python train.py --head_dim=32 --vocab_size=8192 --norm_eps=1e-05 --rope_theta=16400.0 --learning_rate=0.0103
Each number is 50 + 15 x the weight over the matrix's rms, rounded and kept within 0 to 99. Layers, rows and columns count from 0.

# layer 6 attention query, 96x96, rms 0.199, rows 0-24,32-56,64-88, columns 0-31
56 63 61 54 52 52 52 41 51 53 62 45 53 52 53 43 48 33 41 28 41 43 39 47 48 57 35 76 34 50 56 35
39 45 51 40 45 49 62 60 63 41 59 57 62 38 47 50 41 60 68 61 51 41 44 37 58 51 60 30 53 56 45 61
43 58 32 35 75 48 52 59 46 43 40 46 61 27 58 65 34 43 59 62 36 58 55 31 66 52 54 36 41 46 47 47
40 59 56 41 57 54 60 56 65 60 16 44 62 53 60 45 64 62 69 73 61 13 44 44 37 56 43 41 29 67 41 46
85 79 41 58 43 61 67 55 25 36 18 56 52 60 51 52 21 47 23 41 42 58 72 01 51 57 50 96 49 54 47 35
71 56 49 57 41 52 26 28 43 33 58 54 20 49 49 39 35 37 28 57 56 66 53 37 39 55 50 49 70 71 70 43
76 64 54 43 45 39 52 24 52 03 74 53 50 60 49 28 33 30 37 64 43 58 38 39 45 51 53 77 48 59 48 45
49 28 45 33 56 47 69 64 68 75 24 25 36 47 69 54 57 77 45 37 50 45 21 66 47 37 67 27 56 55 54 73
47 22 45 36 59 49 60 47 60 63 67 44 54 50 63 37 46 44 40 37 34 70 38 46 49 47 48 26 56 69 63 53
49 47 30 56 87 54 33 58 20 23 58 75 27 49 51 65 14 60 59 54 33 64 49 24 62 49 64 28 30 76 49 72
46 43 71 49 44 46 24 34 66 43 76 51 41 41 75 38 46 40 65 34 64 33 45 58 57 45 56 69 57 58 43 89
52 20 18 57 16 40 14 45 55 47 41 59 36 64 53 46 63 66 56 44 79 64 29 52 51 42 38 80 67 39 51 99
56 59 64 32 44 61 46 46 47 47 61 10 57 66 57 48 48 26 48 45 60 45 73 44 70 51 58 56 56 61 47 40
73 35 58 57 63 42 70 43 27 22 00 48 63 81 54 64 55 45 29 53 80 31 36 59 86 49 75 34 37 28 31 46
27 29 34 61 73 52 32 49 35 56 61 34 45 68 49 52 56 51 41 65 46 44 57 43 32 54 12 42 46 60 30 40
57 52 79 77 66 45 74 58 05 29 48 52 44 65 32 29 40 24 65 69 44 57 42 28 70 23 50 62 36 42 42 71
36 33 60 63 44 52 43 56 59 43 60 53 30 56 43 49 79 53 50 47 46 35 55 84 40 49 45 63 39 61 57 32
66 68 51 33 60 55 61 48 53 53 41 42 47 39 54 57 33 72 36 43 43 50 60 38 48 47 63 42 59 46 36 50
59 70 25 41 41 51 46 36 64 42 49 63 50 47 49 65 36 41 47 35 58 71 53 40 59 40 53 59 63 47 49 56
48 48 52 43 77 44 55 62 39 48 40 54 50 38 43 63 48 60 64 66 61 39 26 53 56 50 53 28 32 31 49 60
52 61 63 58 61 48 40 51 35 54 42 69 41 75 57 62 43 39 55 46 45 52 48 60 62 42 18 53 42 54 56 38
40 33 66 50 84 59 36 64 38 68 38 46 53 45 53 51 67 58 40 50 47 21 34 47 34 51 69 40 37 44 47 71
63 32 48 50 54 36 70 59 52 64 80 53 73 55 57 49 79 44 56 44 35 29 38 69 19 53 53 38 45 58 27 85
43 76 40 42 32 45 54 20 67 43 44 31 68 55 49 45 66 46 54 58 30 46 81 60 59 60 44 75 48 45 29 27
54 46 35 40 59 46 31 52 69 41 68 47 52 55 35 63 63 62 42 35 48 37 67 46 37 75 45 34 40 58 30 56
46 55 58 66 83 41 50 66 61 63 24 37 40 71 44 05 53 58 51 61 60 24 59 51 41 60 44 45 32 57 51 49
54 28 66 50 43 49 45 56 57 58 69 55 53 32 49 52 60 48 72 56 44 51 28 38 55 53 41 35 49 44 47 23
49 64 58 44 19 48 49 73 36 39 77 69 34 19 49 52 60 65 54 47 39 69 49 41 41 44 82 41 56 68 55 47
52 61 68 54 39 55 38 51 56 39 87 57 49 43 55 57 52 43 65 60 44 55 64 56 35 45 81 58 57 66 49 51
47 60 51 42 19 64 71 58 52 38 72 60 75 32 49 52 58 65 43 58 23 54 54 42 46 59 42 60 80 63 46 62
45 38 60 35 26 53 44 47 48 49 38 36 54 62 45 69 38 36 48 59 58 60 49 38 56 45 48 30 65 26 53 64
43 42 39 23 48 46 50 28 84 37 68 47 75 73 35 38 16 36 60 51 77 63 38 42 49 45 32 56 64 29 88 48
30 23 47 52 43 41 55 58 52 60 26 45 39 27 43 42 49 61 67 47 35 32 56 51 62 56 51 34 52 62 52 60
32 28 80 38 40 40 66 54 79 58 26 45 59 63 40 48 23 54 80 45 53 40 43 50 60 54 41 33 39 38 78 71
63 47 41 48 63 66 30 67 35 71 56 75 52 57 76 67 49 35 37 19 33 52 60 89 51 48 40 66 44 20 38 89
47 58 84 46 58 58 45 46 33 38 42 26 28 87 57 26 32 61 60 40 88 40 63 44 40 48 63 30 50 22 28 87
31 13 28 62 04 67 07 47 51 50 75 73 19 56 64 53 64 58 61 22 64 83 35 32 76 23 66 54 75 65 56 81
51 83 93 49 66 59 36 41 71 59 52 12 28 35 63 24 31 45 44 35 77 58 66 44 74 46 84 34 35 58 51 76
66 48 56 68 28 57 67 69 28 33 37 63 64 50 60 75 39 52 04 71 78 38 65 57 63 40 35 44 53 34 25 68
49 40 41 72 69 60 58 59 52 29 60 48 47 85 69 34 46 66 53 85 53 60 34 47 25 34 25 70 21 75 97 30
44 38 78 55 45 58 38 35 16 62 09 30 24 43 38 54 62 36 57 51 54 47 56 40 42 34 62 62 67 48 31 79
38 34 54 55 29 55 59 45 69 61 82 45 65 57 57 51 42 29 62 60 39 42 60 41 51 53 38 34 60 46 52 37
44 75 44 60 38 62 36 59 32 39 74 51 47 29 56 82 60 56 38 33 50 55 43 62 55 52 80 47 73 72 58 58
41 53 53 44 74 34 44 53 44 45 58 52 38 52 32 58 45 24 49 44 66 68 40 49 55 40 59 83 52 49 43 57
57 72 53 55 50 50 58 54 46 25 50 70 42 33 55 43 50 59 45 54 64 57 53 55 57 54 61 35 41 59 65 56
63 61 35 41 40 43 52 42 40 45 22 63 58 30 18 61 52 61 48 45 44 53 47 33 40 45 42 71 69 48 34 54
49 55 60 67 44 60 39 66 38 53 26 57 39 39 65 50 64 56 51 58 41 48 44 73 31 50 66 51 34 62 47 38
65 56 51 52 57 53 58 52 78 46 59 63 49 49 70 44 35 51 35 49 56 31 41 52 42 47 50 43 38 59 44 61
30 61 36 42 77 24 69 52 66 30 63 56 80 64 60 53 40 56 40 45 52 61 93 57 40 67 42 48 43 55 75 50
53 70 33 61 66 53 55 72 45 47 38 61 40 35 79 72 76 51 30 35 51 42 76 46 53 66 64 29 28 61 25 44
42 59 54 42 49 63 28 65 67 51 59 44 52 52 35 37 50 66 34 33 49 52 60 60 31 49 47 80 51 61 59 60
56 54 41 58 52 54 36 51 37 46 28 58 70 40 39 71 31 28 57 62 37 50 82 41 53 49 48 63 56 50 58 46
48 36 42 54 21 31 48 37 48 41 15 46 57 36 37 58 39 43 57 45 45 63 72 04 62 48 63 40 53 46 50 56
43 45 48 53 30 24 70 54 46 56 40 45 44 60 69 52 57 70 55 61 52 55 21 31 57 44 10 14 38 53 47 59
49 37 81 37 61 57 51 29 29 26 77 48 51 68 57 60 56 33 65 43 51 42 33 59 30 54 60 41 51 37 44 47
43 43 53 32 40 43 31 38 54 53 58 24 34 73 62 23 46 45 72 37 71 45 56 58 46 52 44 44 75 69 55 58
41 62 52 26 80 65 57 26 27 41 77 33 46 71 56 40 24 59 68 48 40 46 37 64 53 39 21 63 75 65 55 54
35 45 42 67 52 50 49 59 56 52 49 46 30 60 44 30 43 65 54 48 50 56 35 66 44 61 41 74 52 43 58 56
34 64 32 47 79 70 46 53 42 33 46 46 27 67 42 32 28 50 56 31 42 83 42 50 62 32 26 34 83 38 77 66
44 71 26 53 38 34 41 74 46 53 49 50 66 59 47 71 67 42 23 36 45 35 73 58 43 57 41 68 28 15 37 35
37 61 53 62 57 36 53 47 47 36 36 47 38 67 32 63 56 52 40 40 34 59 59 61 41 36 54 46 32 55 48 46
52 50 41 57 34 54 49 63 57 50 85 42 50 40 44 62 61 42 30 43 59 50 62 73 27 56 48 63 37 46 40 40
40 53 59 45 37 62 37 74 68 66 55 39 33 62 71 22 44 40 69 25 61 18 62 29 27 44 57 50 92 53 59 58
51 40 41 37 38 65 70 69 37 30 45 69 35 64 59 44 44 48 46 61 60 38 47 44 65 42 77 37 58 23 69 40
48 63 41 45 46 65 41 61 37 46 26 44 33 80 34 30 60 42 70 45 26 38 67 44 36 57 67 56 54 63 62 62
81 42 47 38 58 53 52 04 64 52 34 34 61 41 46 23 48 56 56 49 52 28 49 44 55 50 74 48 45 64 52 53
58 45 51 45 62 47 63 52 45 43 67 52 30 24 48 47 49 53 63 74 56 38 32 29 45 42 54 66 58 56 51 62
66 66 33 31 60 49 47 45 58 48 36 36 51 64 49 40 29 47 53 43 30 47 64 64 55 55 38 64 69 45 59 71
60 68 33 44 64 57 43 37 48 63 37 51 46 55 55 47 35 55 61 14 29 54 74 64 59 49 46 61 76 45 70 67
62 49 57 37 51 49 48 52 38 42 52 49 74 24 72 33 71 41 55 44 49 23 56 48 60 68 67 16 60 57 44 36
57 30 65 48 32 46 63 57 56 34 52 53 73 33 30 59 67 28 51 61 45 49 49 52 50 54 84 72 60 46 39 20
42 57 52 66 51 47 55 89 64 36 62 53 92 21 50 75 89 44 45 49 57 21 45 69 48 57 45 59 12 75 35 38
34 58 45 81 42 52 54 56 51 38 64 52 63 40 31 75 60 49 41 41 45 63 45 92 35 57 22 77 41 42 57 55
50 26 49 57 56 46 44 53 69 61 65 68 74 36 43 69 71 56 48 35 44 23 57 30 30 69 72 67 53 56 30 50
49 36 49 75 47 28 45 51 70 77 67 38 64 42 61 69 61 58 33 45 44 30 63 34 41 64 50 36 39 62 15 69
# layer 6 attention key, 32x96, rms 0.183, rows 0-24, columns 0-31
49 47 41 55 46 50 52 45 51 53 64 33 55 56 55 38 55 44 46 59 49 53 37 58 50 49 55 52 43 54 46 65
65 44 39 41 49 47 54 44 58 80 46 41 43 44 53 52 56 61 41 65 56 46 47 55 47 42 55 47 53 42 42 52
49 43 44 37 35 49 54 59 42 66 54 37 28 51 57 52 43 49 37 50 62 38 49 59 42 47 58 60 73 49 44 47
34 55 38 56 33 40 43 63 43 53 44 54 18 45 55 50 49 40 52 30 49 59 69 62 51 56 60 30 55 48 41 50
35 45 32 35 34 66 68 61 43 30 59 28 30 77 53 44 62 55 28 56 33 32 77 72 48 34 72 52 51 66 38 43
40 33 52 38 62 29 54 70 47 36 41 59 44 53 55 52 72 80 41 43 55 58 49 61 49 47 50 67 39 43 53 65
37 49 47 54 43 61 50 50 33 46 44 31 58 56 50 40 48 45 65 71 51 46 50 39 43 48 26 51 55 47 42 25
53 32 39 41 35 40 47 36 46 34 87 54 32 44 79 58 24 68 63 69 40 63 67 57 38 67 45 55 65 56 32 47
57 67 45 45 21 67 55 62 35 49 82 50 74 61 60 62 53 53 48 51 43 48 34 62 38 47 53 61 76 49 41 68
43 63 49 49 27 57 63 63 27 17 34 54 60 53 35 59 53 74 88 68 43 66 39 64 55 33 54 74 53 40 65 75
31 73 32 23 54 26 16 33 84 65 74 37 54 43 72 77 52 57 42 28 47 56 22 49 32 28 41 24 49 35 55 62
48 20 19 41 37 43 36 11 56 80 71 45 61 29 40 63 57 65 28 41 38 60 48 56 66 28 55 66 69 61 62 60
49 59 54 52 68 31 31 24 67 63 67 19 51 34 33 42 57 68 49 36 34 53 72 75 62 53 50 40 20 72 46 53
24 71 37 55 74 52 57 50 76 45 37 57 57 28 37 65 87 67 43 49 73 38 33 67 52 50 57 21 56 45 30 42
23 23 49 46 59 35 37 47 41 24 63 33 60 38 39 77 37 56 49 49 50 64 52 41 19 46 18 30 60 99 50 39
19 60 37 29 52 59 50 41 56 25 60 39 33 49 50 63 48 42 81 51 27 73 85 64 20 30 66 11 74 70 40 46
69 39 66 62 48 55 28 58 39 53 51 62 66 54 52 44 46 46 59 41 40 56 47 50 59 51 37 58 46 57 55 49
52 69 32 50 70 56 54 62 46 50 50 54 58 53 39 67 48 57 55 48 58 61 60 45 34 65 40 55 63 55 47 37
33 56 52 65 70 55 31 46 65 51 60 39 46 59 42 57 41 45 53 48 60 58 33 35 36 50 46 41 51 45 67 55
64 46 42 33 36 30 46 45 55 68 53 47 41 36 61 49 52 65 29 82 48 40 56 63 49 42 46 55 55 52 36 45
42 60 38 40 59 52 46 35 52 39 37 67 59 51 87 49 34 46 58 75 48 43 48 60 34 45 83 51 34 52 54 53
74 28 38 34 52 45 37 57 33 27 68 42 55 36 38 70 45 58 25 51 62 45 57 46 39 58 56 49 78 84 28 40
38 65 33 07 38 25 76 69 51 35 56 57 60 44 59 75 47 39 36 87 37 39 87 63 45 55 58 19 52 30 54 52
59 46 56 46 60 45 46 62 37 38 37 45 63 58 77 22 69 52 51 79 44 59 45 59 51 41 05 31 16 26 56 74
37 64 41 35 37 11 61 80 21 20 27 38 46 54 53 99 69 58 24 53 27 15 70 47 27 68 57 46 43 47 07 48